Weights of a small GPT-style language model, trained from scratch on English Wikipedia: LayerNorm before each block, normalized queries and keys.
Each number is 500 + 25 x the weight over the matrix's rms, rounded and kept within 0 to 999. Layers, rows and columns count from 0. Numbers have three digits each.

# layer 5 MLP down (transposed), 896x224, rms 0.0533, rows 280-401, columns 0-55
525519494523500468508495507476450502534508463481492504533446478490469513506481489527510456500533483476522460490511529524506523529472494504500495498500494500489499446480
534540495465505474501472486506513437465457515502500480487500495466497499510425525461479522451540516477493494491462473505485512521508505475518509503534491517488493513491
493531507500498489458498506486479503482544468541492484503483462531558497477503479508509499426537468536479494517489497543512501514550486480474528532571514577474481527527
461528523470463478468495504496496479506484489444485452539475534502464518531484506458509483491524561475498495518507502487393546474466513480466460480477543523469518469503
520463525526494499491510501496487577477467466498501491466467497521520470549494553529552509526491464469503489498537544531522499511473502523520510540500479480493523491496
578518493495523519497507557503490455517489492480515474485462487508518493506498531553485506474502514495487478536537484467495479482515462511522536460494499470434522496531
491492492524491463510469500527519576525522487511509537512498528479476454489540478519499489541530498515503535524552443499504503495494520496459516495516500493496490494481
474485521519472492493487497473489518509493513501546490473441502521515545513499484526508514494505533474494472506517492545510504524453443527509474514524500504541457462502
481491475499453512503489505507521553484473441487498495541561511509517491476504520479499523492501484526533485482491496532509506460493506487491434518500487518507470512482
493503466471513448475519523480496566464506447509518504536476547475499463519540482450475486529528467513527503505512470516491514504539484488499497485537503481532472510514
539459459487478471479456537504508520512554501540472509501502479555492515504503514515492497508539527488549502460484439481469482508456498523534478466467500505521541490494
498518506511521499523512492489478461500471473491506463549463459512538505509515512539489517475525487474489501501496480484498527520529480500512477506470470503509506493478
495521479499520499492461512515501508504485496501499546492532471500472555494519480512459503521466508519492490526505483489450452511488478507445508482501478523488469456496
476508506522533499501453490483514555526513502492475468523522525512490474517462527475503510530527516503449493509497532533500511549481504491506524557497508451497542458522
522491483518516538519521533465516495503501515478508539465500497503422461512483489484484536522517494557522536494501502503511475507494512491518519475543495507497493503507
526493524493501479491500500522501528501477486504487531482557525484475499479491508505474482511512511486533496509515506481480501498532459500471497497515447535493559512493
516509497478515486536499498515499537510476524546480451486503523516522494470463590498501532504528493462498508539513506478468481520492522463521522504465501506433501463509
494476532455497522500539539540497526501473501546455482487530562441509485479458471502489553510503484500493491531504523479511499512478500511499458515526500481499546528499
520485520455531531523500499509507574510527471495497462485513490474515482499475550464497531520538481519468529474504482486500542533501557506525539495512515457490473502508
488514535528467483515511505507528442539476482513512501549513524474503438471491519517550523522508528468475540478501470484488500464508540504513523486480499471511518483488
524505480541504486482477496482520493483504492499488467495500524559516488544497474517485463461524459525499458503494530527457538475523523500526486498509452510500462461536
490496500490487454474492515552488567513490488499506507497494482544510464520455529485460486502486502489483549500485485475486502552464469517483494489530525488568533504491
479517503449485544485504515481520474488539480465533504513562523489528525518514485492513537538510538539484439487550469502461511515527511520493465532521486499501483492472
511525524537496494507508485516556442542528496473505519453471490499499491550525548491482528495501518492505500487516494515551550515495511514544516509468525510473566503458
510544512503517501490504485508513579477533479496558413501490439503488531522503528505503451512492499542505515498513461517537480483470509469490491512461501463517526462570
500494490514538463477499510473528506543505485487491538474478477511515489526428476467497472506492487495534500541506501536531458489467491512503512495482533484484461514459
474469493506509515521455454461545512479516489508528486475515498521552495443498510486515452449494488490471515479483527449445502504498487515467528532482511514459509542506
544495544489500506539468507494506493463522484520477524484448464497491488495500476501503511476453482433562501514522494471505487477536514498448554526549450511511488531468
525497540514487480489501522526490488504521486509482523532485463436453508482517487491499539500465462499493479485536528474490511465535526485507494438463517498531499503490
511489495502562520495440511516495523471499491509516523465510466516478459526506525547475518501468476502504498513458507524492495508523440506472478522509513474507490530492
541499497495517492551511514509520479497487472491515507512499485484519538498499518488513464473499522509531464482528546539495497531503536510474505472499507506513510494516
485498493499478497502489522513551530519500507508468503460462466531502541494500494533488511514491494494505535517491506511526461518484468479549451517510510516521530480510
445513515481482535506496521513519528499516492499448475525493514476524470500513467493480508519538449524524497538501456504513496485475499450493506494536480492537508490533
511500536491522510492505484543528537508538518508547471503502526452472462443512483501491486491493513517461497526521481533483511476500497487514538476510544509480479517501
503484511473507526482492516511463602513510441507538434478483584450540521484500466483463494522501425471547484491446555478496510480495453513507468474507502456495521545449
527521465514535507487543522506507531483541458517482498510533542465516517505458525479453460511476530497501489492498511479500481497487479499506488468523510523535523498518
506482522530489462460528482478488547480505468511524480486474474477518557527493497462511484446506475494512479476466553537485523497531518518465480507477510479512526497522
554524473457464516496476512528473486512497528464529516514504488454516574482468521498518508503535514523524501561494527494532500484501483493558526484576490540511482488511
513497516519520481508504536534480537482517507536509482481469459509461543525465506480491509506480514464502495484511516520519448524523497502525518498503455490501500532518
453490518465492508464527496478527562534527492504446500455495521437516519503478504467490471500488501556475457485462513474514475500491510504462497509536505490519518526504
522532525511466470468486516513469467451491512531549542474516536456448477515469469471518455511518510492471531512542518519470535537492495503499529509538444527511492541494
509501517491507532483535495479514559481459479504492502504508467506509458541513480528475494536484492484517496493525476517499505523520510495476507531530500489505475537521
515504528502498513521454516499504506462467505535489564497485490539511514498534478486464505504522506487499475476538523516536503503531453483456488535478498509492524473477
563496528474445508515447533537473486542537495482496499557499487525458518487489548536435522497487478495466503497482495516532488520484479473495468535474468465485560470543
520507511493525473524478465503533540505506481491450493471526495496473510484446500453520465499507497495427523461488499485461510497522524520526490502518499464480500502505
473510545492521515532530478468493494505508510503555481542500479464536488483513501533510531480495460448502510517464542472481536470506481492478496536495503529493476493523
549520472504515504524473474520538449477490522501505512506491514505514487473544540515520493488497514513525531495479499499469496485502505475488492459489499526536538505497
489512525482478485531491494515457503505530532479498492456486504506498509429475505558522483546535528500551521502487505476525541469486538511498511476543487467458472507539
516522512472526463540503484496456559481510434526503523515446521463519501459486478453503467522482471497463477535507491486509482520508529491509509472483484473517478500507
475502487503525485499502535503512440500495500514489504480516542503492503514522518521488481512491501478470509480480521494518509486503475500522487479493508484516548468512
494524513493518484507466508513508458515499487476458512488443525456470511497450480525516509455492462466507501536500468517476507558463485493500511466499481486530508504527
485544534545525479526468522499527517527512502518507479478478499498510518492468513483527473497517477490526536460503486546497505482534515517532486490517484543486500485447
463485485526521470538508491490523501497448496489506478525457462494526542461493487542476518473563512461482498497524517492508531491561507511521485514490472498522550480483
463474474489486481506472491515493492476481514498538505494527540496524471509515513495500523508494516472506488518493495462493470443566512466484517480497499516483477526483
480466476500511482523475497474505530532484492484494497516539481490501489474500515532459488465499465465466542528496498481496506486563502509484460500503538479518515514487
485512485521542467516527482485503440519479483496518475514497523497479489518453547490534507509502543513490507478516513481472480452517518480540516470475462413459518515461
500469557505510483495508472549482540501497478544480447508521467494482504502499495492512559520531519413520471523485514494499505482536474445517505528508468501484521521456
495483504500491505512506524479494532524539488551526471519539530473487458487522468479471489494528481494501496492536503536511510500516495481480498499518475491532479521472
513518496521505532513463515487521528524494495460479521487516469474497523500470485492481489503515472494498504511519500477479509473499503493525531489503529497492480485491
470507474520512506501492490502504484493517508533518477479501504535531522479496476508510452499452506505512486502550527517462519489542492515489512535530479500552519485523
491490526492479479536485511457498515529504482473508488479516522513494488511569506499511512506461517472471521493525501531500493518445549468501533539518482506489457500468
514500505411497482561499481426502468470486492487527483481473552509506528497519484490498492506481454495498521463528493481459559550537499528488484515428502503537541534467
418475489496528508548519534498499442473502515521489475496506490541452536481510496468496471507518513508481509507486519498506522502470540503474505500545463459515490498479
501515529518529493468487501483446498474506502510530491505506485553520481521527497479496472498525493503531519521512493523497467532517425520514470484481482469504481541547
482484483540518476520527505524500478497481481498540486495443502459491457515493490492507473514494482475473481533514517479470483517517537506521515497448509494520521528482
543523489526506499539500491469519527489512530472535541519471506484455481501553489546508504495521498514483517534489488483493479486519479531473400471498485479484498497539
470488529517472502522504477443506448483489484533485478512565463548486475523480487490487524450469458509481482506493496512501507533516534518516529529456508528471459489440
530484483514490448498489462470495496498481527483455481516512514534487497464489529482546535500485515488516487474528528475485476494505508507530473492511502481470527471484
497493490451481504502516478488480523462509473477496536526437496515485520496518483487539437471475535469501421515492517501497503494468502497468497500473486483493470528506
499495512460499523525442501474506587520512519528527453500503523488502527466487450525478497464491459508484468489463540473487496483508513529517487489494522439503544510539
510485516473511487526538501501511490458526484473490552477494509505481495520496456469449523519524528492509504453530488484519478491506449496514507475496503530555471495494
489502464507503529536467518483541517463521521508524507463520490494482467484469488539482526457477500481492484506514502516474493485495535478490508516494486475489487496454
481527529454545488474508538488538560490456494544510480536539507533517514522508538518483510531500509495506485537508497474500483520513499529502507515476519507506515471538
511543470518488468516539505509536544494480500516443488498482485483478500488451476460488504460504470499520513484534523505483491505491505547521484448494518486494484481526
495509517503490521464510507511531485504525480492489532498465507496533499508513485463475456537526512477498524530524494486506513534517491524466492520541494485527508517479
513476507492475546497513526489531537502497502491482510468489488502556490464517513526459486485531487510507467544518468525485541542509544508511498477526495535458488480495
530500490470479476544519455461543424527458457500529530481539502521530503494497511470530524484535470519510517521465508485496441488511462537497480533530476480447515536485
548521515505493463457474511445493495503516528472492499490482495531518472476483522509523512519494462486530498455463526553482478513486469505548536502519519468499489485506
518564521471479471495540503490496471490531473534526546499531453496528537454533541506499467488513488519486510472523477458525515487493516513507528494495559536514477484506
496461488527533465515493480493509510473442489497543504516444470532502504492497530504510527525465485477513495502458507504509523478521492491482465491518476515510488451469
462510484541517516519516524499484508456527474498551506501478512479508520515473542493514543491495481471508547450524517486498520488512482512485485508468507498479529540472
534480507470535522544504537492476561470535533514476401490531534519451496469543527551484489480577526490526500490435555490514515500452524516526499499511487511497492513501
484524477516526505483490483480569527517506495508504485505459576522492493502508554463483508546439482499523446558464541547507480514514444490500447529510471514541471481483
484466487482525440496527535469526497421471539530484494524460457522536495488496487502497506492446515515461552489497501500462538513486522531486465508494514441514415479499
464545478543536543516526554516469453530443491468518514480492494486511529525488458458518490493501488563445538462492443484487502483490507530516475481478540452488512437514
503523584462487493498513490524478504506501493483491467504485482501473511477543521502453480518510549470521474529511507563516503502457482500476565548516471471473504514532
502490518503544483519473481509476496462518492464541486512474455512506516519528537514516513506469473510549502511516474491482478487535478514508466547490492515489512493452
528521489468537485531495476451489505523510477491502479496516482521511515489486519478522499522479523439493516510509470491515475489477472474478467504468524517512495531486
531515493502524510501463527506509523499532447518463464512490511495439500482504515515503463531518483504499518529522505536540480460486527507503487531526495516502547542541
501475448482538461528497505496512523512481473467500513539470510513530518459466505509475500492508504495450480512513478521475509532478474549509479521475513480528537499526
475454554458534491507527498507507545502476464542485491476514507479544507501495496483505519475492512506489503558531482519517518488482472497471512458529526483507508495477
483468484504499522511488502534504491485533484506519508474493470461463544476538509502504529496507520487476510448458488513509487457513522492519551509542491524545480512517
495532549472528516528468521507444547495512510462554494441501490494463498438493530494506502550456510484476503490507500501492504503487484493538452520488475481513491526478
510490516416529471542500450511522527480459434522459532486513551514500506521546490516489508485503554500538488488503491493497494533515507528514510493476458523469543508497
450465473474465500546507514500503554507486498509472574486484497476478549482512538512477485468508538525519534468542499491481557500464469508497479444486473493492531524499
522515494494519504523453446490508508542461530514446469471567473488514470479513541490507519500499524546519501520477512529522477495495496447500538512482473479531479516501
489522507499473494527540548501519517501510465483520465473542530476494565505472483504488510477507462497469486478518485489510524516515460576540522501518509495514463515531
506504521509562488495478528443515505412503463535454512517495517460558515500475498473488501500490497482488504554517528491524487464535466505522501520512477538495502511500
499485469489532475473497509510519481532446478495529474469497482487515477507463507516492513479488515526487477471518494496520530436531496498494506517526520464475491489540
492518499514521522474490533541500520503478551526552492456502459564509469548521470528479509492497500472486504494526479534506475457546462487494489533486506513509563513496
501483500482516463511483494506490472491467522443497504547474528470487513471479548482517413525517514492536470485435512540519467519455528503502484484516511488468475482542
500516512488492459446516505475502564526515510529474496469504518481496490491457532494526508521548539504509483496475486513510545493527472511506513540448506523536563516441
506473555468474490524453469501516549498491476517439466528517521523510488549486565489520483514508540473492519502510499510554512508489440482526475467522512519540497497508
501514460520515515555486468514504508511506522500510512511493497501525498498500508513472472537484513472483529511482459487511493558530464491487519461497509482480461532503
476462458498473508488497516498544500502457456527521510537452511527481518511536523500479517529529500409530500496492490516499527487484504528482471504471506516487487501539
510501492486512459494496515514532566501491509509501529508560502510474523479486486503490533508463491534526506479520501507471464517516492478481511483462490494477504488504
566459526477500506547494506525517485532519495539511495468493457526483480510476453504549558493484441476508468509482540502516432497545489450522524479516501560447520515497
484492485505530511501511533491477474522476468511503463534497469507464532490521507549467536509523504472493482489519492498506526507515467509471506525469482517496511510462
522512511475424491529536468479490489504538495509537462508532454482516492519516478494523516510462503484543483516502498482476515506526502535480545533522505490488468489518
473481490491489509517493499516477460505518470516518468535463452448531482510528513551503479464531527504537524550534485518487479490530477492490476478517507479509455567483
519520531489520480496530502506510538492490529478487488467506517494438528485505499499498500466479505498487496471477489475466497527478505511477540549497526487479525507470
536509514499502521472541531516489461520513537519498494482510522474493512477474526476472514479515482501461497520485538523522488530486520499493496510491483492508510450509
497485509481491494544470484519478527466484509535510502495486508494484524477516481531505496495513515476524545468438498503486478490475519476519469515485512461496490488502
482499455513463504472513491520490492496511521494512493493490523501527481516486525459483483475479450498467532487501479467528514500489492462516500496486509508480497484535
532497515511530517503489469486529515479495511536542509526524503498491461538526510494564499531503463537499528484492468516458491483514486489484519502477495509485494495502
499457475465434506531526489562517495498461518487512496508501519502498475567492498491492549508469517490492509507493500516514491445532559502468478491526492485496468507481
503487521519540496561494474487520538528487512523499523519476467516502496463480498476516511503499477522492465512473458470529495526504516508483507499493450495570484470479
541518486472488485480502447482509517477485504477519494525544518513508479475523461493498475459529514481487486468461524492490468505483489468479514478486508489470496478503
477502505530500493485509498522511479531512510495487531510516518503499540505480532485472493499495475532509517497486476490464478498465529478502539497459515541505488456508
493504455459456515520502534504498506467524526527501518537507513482528500510540478497504540508508483543471528537483487524480472494491519508535478522558505512508513502522
525526517520521475517505494529522539456478506543505504492496518522482488502492538525469521484544535501478520494549500509513475513536532462489476512470516494471531482521
559511478508558520469487489514488523480512487483486439530524518504502527487502477493494564510534522509492520495486544477474468490531484486521529450490471517498477508463
# layer 5 MLP up, 896x224, rms 0.152, rows 281-402, columns 0-55
525475486524507556507515467510463485530470507463490482499481494449471526456552503475546507526508494522477495507477489516503502504493451509531559520485492479523503534492
533554506491482451541507488540527494486468454486515461589523484543494502513469533518470471500490496506512528494498521517513500498479499482481498503499472530469489474480
494547514526462465480519497486475476531498517494544463498469514468476530463503470477507468499469566546490518481501459502505519509471525465495505507530543451532481485539
524504467496462477524537470505505491456522494454441471514493522490480522527519446531483504471507497509473496474468543558471507500487486507475522550527535489446518495484
494531508548487551492479507521473460504501498533504493501489518489478515450550462519491489463513462481542482495480507470509486483475501548531453504521520530523542483512
499488470522497482535487480493523516473517494478493520488533504490538492543499492516499523510509500524531499527533433489505530480520536477485559495521507487492490481500
493484505521475528502528505508482463517494482508472498481524504476509486505492523468530509496524474481548458519519467500541478485491510468493478469487491500538523511483
516471468519547531552519503509462469507453511512524477484485510500459530506486532476493481534500518452495523489526496507527490474474493531527482472465482518495500528491
478482538545467553500472470505478488504490552478490494454530516501529512483427505559524521486457514508489485487483541490520485515485497503499507510499489502493501494496
478489535491514502492512462529539504500432546541516524504482497519486497492498507541514512517500526493469538488522506492501549504442518469507475550477486495472507460555
486490525490443527465519500504499517509554526509516524472524523505428509499509485468514503516451520494515492494485504492499486471486485482507492465536528514491499494541
543505466531476480476487512497498477471457500488490527484513462482507520489500455504509504528515502515468475493468485508479480521493458509514510473477501526536461503500
504484487499460523492524472528474508526513507478520494483494527456510532526562496519500499498500483503520505529519495488499518527485492526499477512481498509515550519515
516520490503517544500506508437508469484477502492484516509500528449483496477515470492498526492541495536486489498493482504501494557504468533514503504498497476525485522512
517499519519489472479531527470500487535520473481467525515528487466518481548517492492481513469447515511538504502546526438462524479535523500447502421508484478509546500502
511495495492529475496508527530532522505496506503506524535479520500584496510512479486491486504511482502495485492512473515460486491504536481504474495446532516496543484536
488482503497476469494530482496497513477493518501503508539523482469503500461498499497472496483496491508511519498521515495459500482493509525486497527533525542496537490535
490482482480517511524515545523482495443516443485490442483498518472484554464517517515508500522522495511501506475515471475484535555488504477486502504462475487532533531552
506499513519491528501529527497509501496533499444505499523471501468469494507538485499424467506496492514519511492500496531506513515493510507509525469429496536544483476506
454529496519476502492525493523536523516550468470496507514500504522500531524502474529524519547489459515492434529524527523497487513511489527514464529506490511492473483553
454504450541512450477518508498476519472478464504491490516471505492505499506484492493493520527503457510484516498484514471500513516445478530507475541485505472485527481495
504543537484512493479546524510487505472484447486478485528539531448489476503497477510523515465524518511534490502478533521518507535520462434487511468474506472526455471480
530528500504508523506500528528497450434516457495482520519503541501518526501502509476490505433506548531520452551483520514493500488472486484542499528497502499454483506508
534501493547550484529534494477476494495515497487501529524454512486492511477501528486513497487519409561498482486496526497492533451453503484504485470521490489515538476524
478507477495568487484534535537468491478504524476566573460483517532459497503520500526520502553499524490482505503504537476525475522519478518518525492480505493481506481502
538485491507491536510514485531494537501509478522493501514527507512468495488492505502478489483516508511553503483500496520528509503490495474449514460426474445525504483478
512478480464491478515478482474512477522473496499494519475475528487489474513532501510458519549457544515514460513475500493563479485510518522530439485479486517457523517506
473531490496527466482546511491527509482534492504504524514491549473472488517508506492512503524463446520492467518511507501488521504544522474488459505489515492513455498511
507501507490500535475508511502491498486513487536519540493448463472522475497501495509503532521500486496506509526493496535501481501478471509488513483521488475499471481518
470492481465472528468464500490509500486504525492475502488506505523503544499518510523490479546510467461511487491517537508511519544535476437509493526489531522514536459533
471488505493516508553503518538535528516495535492495499508543455516507462498504514456513527480479495510494504491521556485473480483536538561497511507512528501522463504491
481478456473484510481456510510493529497492500474497481481481518524509511512484520527559501501505505515503476527520522522466532513508572462507557509440487490532553499454
510522465554467487490491552483517503469458520527477477541476473476499506513492486502503505515535491465518534485477500490485488531508510533528530513506483484524501518512
543482521547530518520544476532499501531499510524494510520486484496481464555516494501480464512517496495513533514526503465473522529455523537536461497500534477513503445480
492497512502489484556485478516523479483499481489514492513514506472506473484470499502529544481539477506499496481520511521501512512520518485504526505517496513488509483501
469490494512508477491495472490537506462545478471461461510518518467467524499484502497477509487489466495548523495489488502483510509524470532489521511495517488491505423522
471523492538517507473513556463479495462495533479470524474458482489499504516491494487472509502519543574512475522495496492543511523486475471510495472549500523510506466457
507513529471493473536536520553521510537552508511503476512494508472497500455468457477483499468482504516504435478521531520507512520528504528457463499538519503462551499470
493502476547531540495479517535489512465483489526502498521513553514443525512455496477487535473551453518516490452472479544494519536523489529498512481518485480492513493477
561504500482526484483502466486510494534477559552491538512510515490496442502493470464481472513540506496520522524495525491526530472498479429449549503479478511481506486531
495442523510520490486525460496550531512454489461556464525485498526509514509489491538524485512485495521493491508517516506484552486512481499505501482506510500503489459512
550479537524511519451508446480475469507471507458501483463462489516505482502477514540524505500504503551516492521509560507497486486488495486524549473530455516498483482510
529503493483496554483509507564468496508491477580496501514516530511465504510508491495467434525454539480490509472510495477529511534476489487475570497505497509514499467502
467499482508484507486487518530482472494496518523519510536513521482478468490514484569511497511483488517527514505496480466472518520496505514511517493547490473506492488529
504479504488501460538508490556527485474535465487493489471469501484488465536523519486472497489512498499518469483460500506526497491492499469472494503495505471482454492518
542529513489523505455493483526474460518498503449464468518512505513490491454501528512489525476524586542524527519530486513520444507472510463508511451552504485533488508477
498520470532507530515559467526511507468473561473489479552523507538496494531480485526470526493514487464551484517509509453498505502471515495483494524541498496476491500460
506522466486516526498506503503498525488472496525461499496469501490456478516494476473517469507449507471528511524508479502485477533514485501494499460519485481513501508506
498511520505484504476546479478465495514493477497519458489456538524495542511475488487482461520483486498514482510493519528507497517464534523451495520482463487472474484480
486532524543453523487490453466481501486503510482501457549459525522479489470533497443515457504478504470535514505500512464514532510495518490467502503483451460504467488501
472551475492478485478471477486509505497567465512477463475494535469488521524505474509474467504482507528488512447506471525522540530504530509503478528510495539490496473488
513510476497552486515480495510476499514458494456507464488505504517541509502481518533504461485536457494505484507513484504485522549502489525539540502481541496497463506451
492498477568471501518513464464498556488457501519499450510516516485456474502518475489506521502524495469448558475531458490490467499541524485503496526519494504486458489463
472496519555527478508526484463500502521508505525478483513544485513494514503522471505498491496512514523458485516517487504521506502542517486493529481457518457491501427495
486506483513496465497531535510475493521469457456465476526532502468505465493509540509523487477526567511523486465505470509511473460506491502524523465499438429493565506488
479520499509482474518524514488494495528503494514505508498450519502504547561473514475540498504500512496514459560462472502457508562496543535548531520490464450568475515461
444560496528509477458513494494507491477531506490487476484496564519543458505468493513473515531487442504491502502525525512501533501472522489472550504532500496491471501509
508509487527478531461506558504536495534496504493497512534523519471501475506535488484501501510509472464501522464537517440455525490481499506485484472501487504448487484509
488504488487471466501530506483494492528520512537499498532534518497520487501495505453490442518489500476547513525517510487476529489528527466506475529499482489534470516522
495483478442519516520493512494497492469484505500489533505494508488474555489495492487465513495467437484494505494498477476491499452507498466518498502515492536529521527537
548504475527533536501507492476530530504444493519485552454498433528543516584509520490507502511502516502487540520548514453465546538466527516459519538490571541513502517478
456536453554500501489487558494493475492508535497478490492468493502528465485488478491521474487568519483487476528470470514511490484500508440501509469484477518515540477457
455463495498530503499476489491484470468479497519513462458530496467509519483490495483472524500518479530498506513482523520492506531506487508473488518508524493501534513490
505489488465516494510483507509500482509508521540490499505517481491487514488465465471527437484504474548486458492546519494480462510505500496498537486499525526559456511538
526508461523525504474494483501506517451507474473518503487516511496467500508534476481547486481492465521451491497487496548518535509542486478512520538449483509493531491509
471486496494437498495517487481455460452495535542509459494539513469531536501507520478478497467542466511516524478507501521476487511510500536502473543431518540514487477527
492505482517465479489498481482500480491486486484531484523494492497503494479509507490464555527497511515498500474513459470496483502497488513487480485486517512502490507517
519519501567515518504495558512503492508500507528489472487526493486524506498508510498485566522534487525486571481513479508496493496520497491524534519512512519483526477500
539458493482555502503501486521465504500487490527474442486483545524514538527507473465533466477493518485512522477498465485498441493512526510508520497479476492519510511497
504493508465477480488543489503518499509499480463469491534519498484518505514494462500456542504511504550517499469509475472506467522495517460500561508505525509500489505468
531481494482524518483490496521523480473510508499506463512506460488475442502518517480502515502548499485503550479510489537498554485510542523532498536534492440486530524508
533494502503480495484530518475525486473500486536479491528525480455512488538523464490501543466508512490506476473487505487511508516520512490470487487489505498490506509488
467479500524527516512486500526444506477494542497514518527491517505468546511518479493491489509520507504499540562486468492492518477526474493501514470482470488517505490507
469526471508514541488529511450498519504515481510528488552487530491533466475520480511533468517521495538475504503509496495507567490522505508490461492488488488537467475493
459534487528494477517482519532475493509485490494556491505509525518470523504502504479486485494486454484481485470507525489482443469473500532499513449500481514475469466476
521479491516522456522561491495535512486441476500462490517564509492398453501478437473521503524508515559501515521468501502498435499504487502491494451507509484541575490539
519499479477491477502528489480452492481522508461501504478523503548518527494499509477502490455531540513513499505519491495516520501502547519499484483536542498502531460529
499503447519494476499523481504523496496478490507454507492482499440492512492470547484489481499480489484468529510533507494532490543514505489493499479482534475519442470480
540535508507510536491481496463498443514509507535502516471437487482517506493475504496487535546486499503490456510466498504490522519521473490470486518496495484483513524518
467514515458508472504484483490510462512455493465525452532506502491529485481501541482491546492520480509548503493483462480521488492531489508469512551479504489484511492507
502510494470522512494527491493490451515503522485526467482460481518510515497535519493463501492551508499488495497467535494509521492526486512516477532508473541535545494478
518465456531455503528496486468522472561517502483513486519499518485489510502502473493544474502458529466552450537471479465475507499496487523490507537509487490519525552491
422469486488502478523491488515521495542494507509524532528472486549521506471493491497522478504495515485496522574508514524466484487496497515525513527461521492518537513507
482566476479537541487527547484503498517488514501528514516490547525520472482507497482560542512523504511509513453483491503464505503452507501524518491457533469524511521485
517536505486516489532499480467516487494504471507462480533509526485490524487526515469489505492515479479489501469480492506482480493514507515479452521454483523491559513500
468498519458516484460480492499486481537500508504550516508544518491480525445518501508507515484509504474497530480503533479467490522479494491438504492482494487529431478492
527479486530523496466487496513494506525508520504484480501543472489526496520487453489486523519495483502483555493529531471493508524479484489520506500503512480526487469491
495528475515495491501473500509505529488472496494501507545497498483486536488458523462509498482482491514500481548513481499495519474475508518512526507471475479461481534455
493467522515488490443514496444507493510492516507517540488516492555476534474528472497484489497478485479487487515513477511509522517554502462492531454494535501485513471515
481505464478477526526517486497491508423464528466519490490477467535512505533481489509512465505488482503475522544505479494482510487518537488519452518483502518510543492520
460523490509446516519510487507502509461497478476496500499490492457454505511505496485447481492504461499468522519458473484447520535497533533519482499524563474489477498522
515519479474478491494507515479507493458502503477481472508496532524494512497521517526499484459488535505472513474469485483502520500498481524498496505491506510477503455484
525469455548477518481523489477524524485460521506502480478418479509532438495504534528500433487472475497524517500473458510485455518567571485503576514474491461498560496492
486499499550502476514566539493521523488428513524455501531484545519521483479513528494485453493509511531475502507532476503515551468512472462515485457483514497525484516500
483501526474485502500511479471534516459490473539533512487518514528515525454487492476469489424486483508512453519451528550517511572460468500497529464465546538497499498488
527529489478482520519527496509554431483466511444487469498498495525461494511494431467522523482497475531480512497472485532527484528505503463468502499526472483498542509485
504516459500495494513475480523537515480503484478469466516495533477546534497471491511503498444491469459514539529501494527498515523422492514499505506505516518488509488492
481511477510565462454496443511455518483412498508539500562483471508541507450494528469494497524483470522480465494525494523441512475475471506533519469526521454472530503578
494465526504505495510515539513507489541536500480501494496533538474506506510486475504484480443493488494511457518557499508465486520503467475514488501474494471476513498495
425501488457508483524452529494487480468459539492504501469505511516492505498491520512471538498531518468485476478499532513537506543492494486497503508478514457504536480477
504550477508503462477506474501522528521514509529458519519513483468504517484490514481468525533543512498500484514515482521503549487519481505494477524483515493517491503473
533481485505493510498528501496476462515522484471526464563445514480506513537510505522552497529477505472489523499502470521518522519548490526477524451471520558488462500507
511487487528493496515478495492517476469514512507504492486462470451449515526512469467474524499493512536469517498512480520496503494524518535508510447496526459455514470496
422502514492480469454472503520509461500480515504495499490497484487499474502473500501479491481506480490520501543536514511459484516455510479519487541511502495505513487509
530447479505504511463500476488507511473507491490517524470541504528468527519511478478507511500471513499441494505545480483457536512456541474486537497487462496508514502518
474534500489545509496497500575512476453512478532550538497531515478484507514523456491500493503511462472468534553476544485460502530511490499502499489482489458484455512567
456492454480518538470493504527487488488459472502499510470513510498499500464524529548491496514496506494463508464466515493533475462510515428482483503474528506481489497483
479518516513494490505482521500527485455499505444485503473524486519490480507518514495474531487479539535448525471544527498474472558478487520505466521502486490486507466485
466546509508512502493520491518513534485502479505516478456473521514499519556453512506463494527495477521488476537480520509501530534502498508450541461496520459505507486515
491510488505485531542481513472505459526497502463495529471486506478479486513532522521494470517487489523552524505494483502447502528497500536488512485494500494504531516502
475528491531491505506505547505530465504521515520486533492482506462494468520519531469478495514494493531531473467500517484491518449550531509499484532521482492484493520471
496496498504489496485492512533493480508512492462514459489550497544510461501500460511483489497492459525530506513499506528494508515537520505481540462509441496480500497501
493529479499450512474495508530523497490506496522509512512505531472510527469471532484471560528512496465505537473473496471530513500485477480521467474488483479514494514518
508515474512472518511488502506536536473496481506479507520511528490475535512495512506508519493540519451472507484512510507457481476520551453478518509500509531461509494467
495518501476448477522527488495488500520541521556522470465523512502476537506499446498498518480480499504466518524525487528503533507480526509466494452494554485492511463518
514468488518505507494445475521515521499504475476470503483496507440528507493489525513453487462469458517558520526476483496495549518502486478487523534493481519531515430480
509550510484491462408527497508506521494475527472486533454519492526491487517484503486483458503488505507472480494479494491478502550448503475464516498497463479519472502502
485503518520486512506486457488505440439533519502529509507495514550538487500498537520537486496534512516522531478500535530496496468515496513525492514506529491478469483517
505502510515518500510517448516505467509535493494504525494465529485508501509477509515513500492497481521509494477497526489491511506473511502473503510442468479497488500516
498490476524450543481491511493491503506480494511494451507492503485519486460521482498517503521442462494505509523480496488522500498469474519528512495472508517516500536469
541536471494468510514532495561489458458511516474546448508481501515476516504545490521502513516474547501502493513503455534501500526548508470484537532529442504503468513461
459510485475463480495514487455518529500488472501513509510476526530514479494541473458502493533499521551511522461513521509456517537488503494482480506468499479509472505528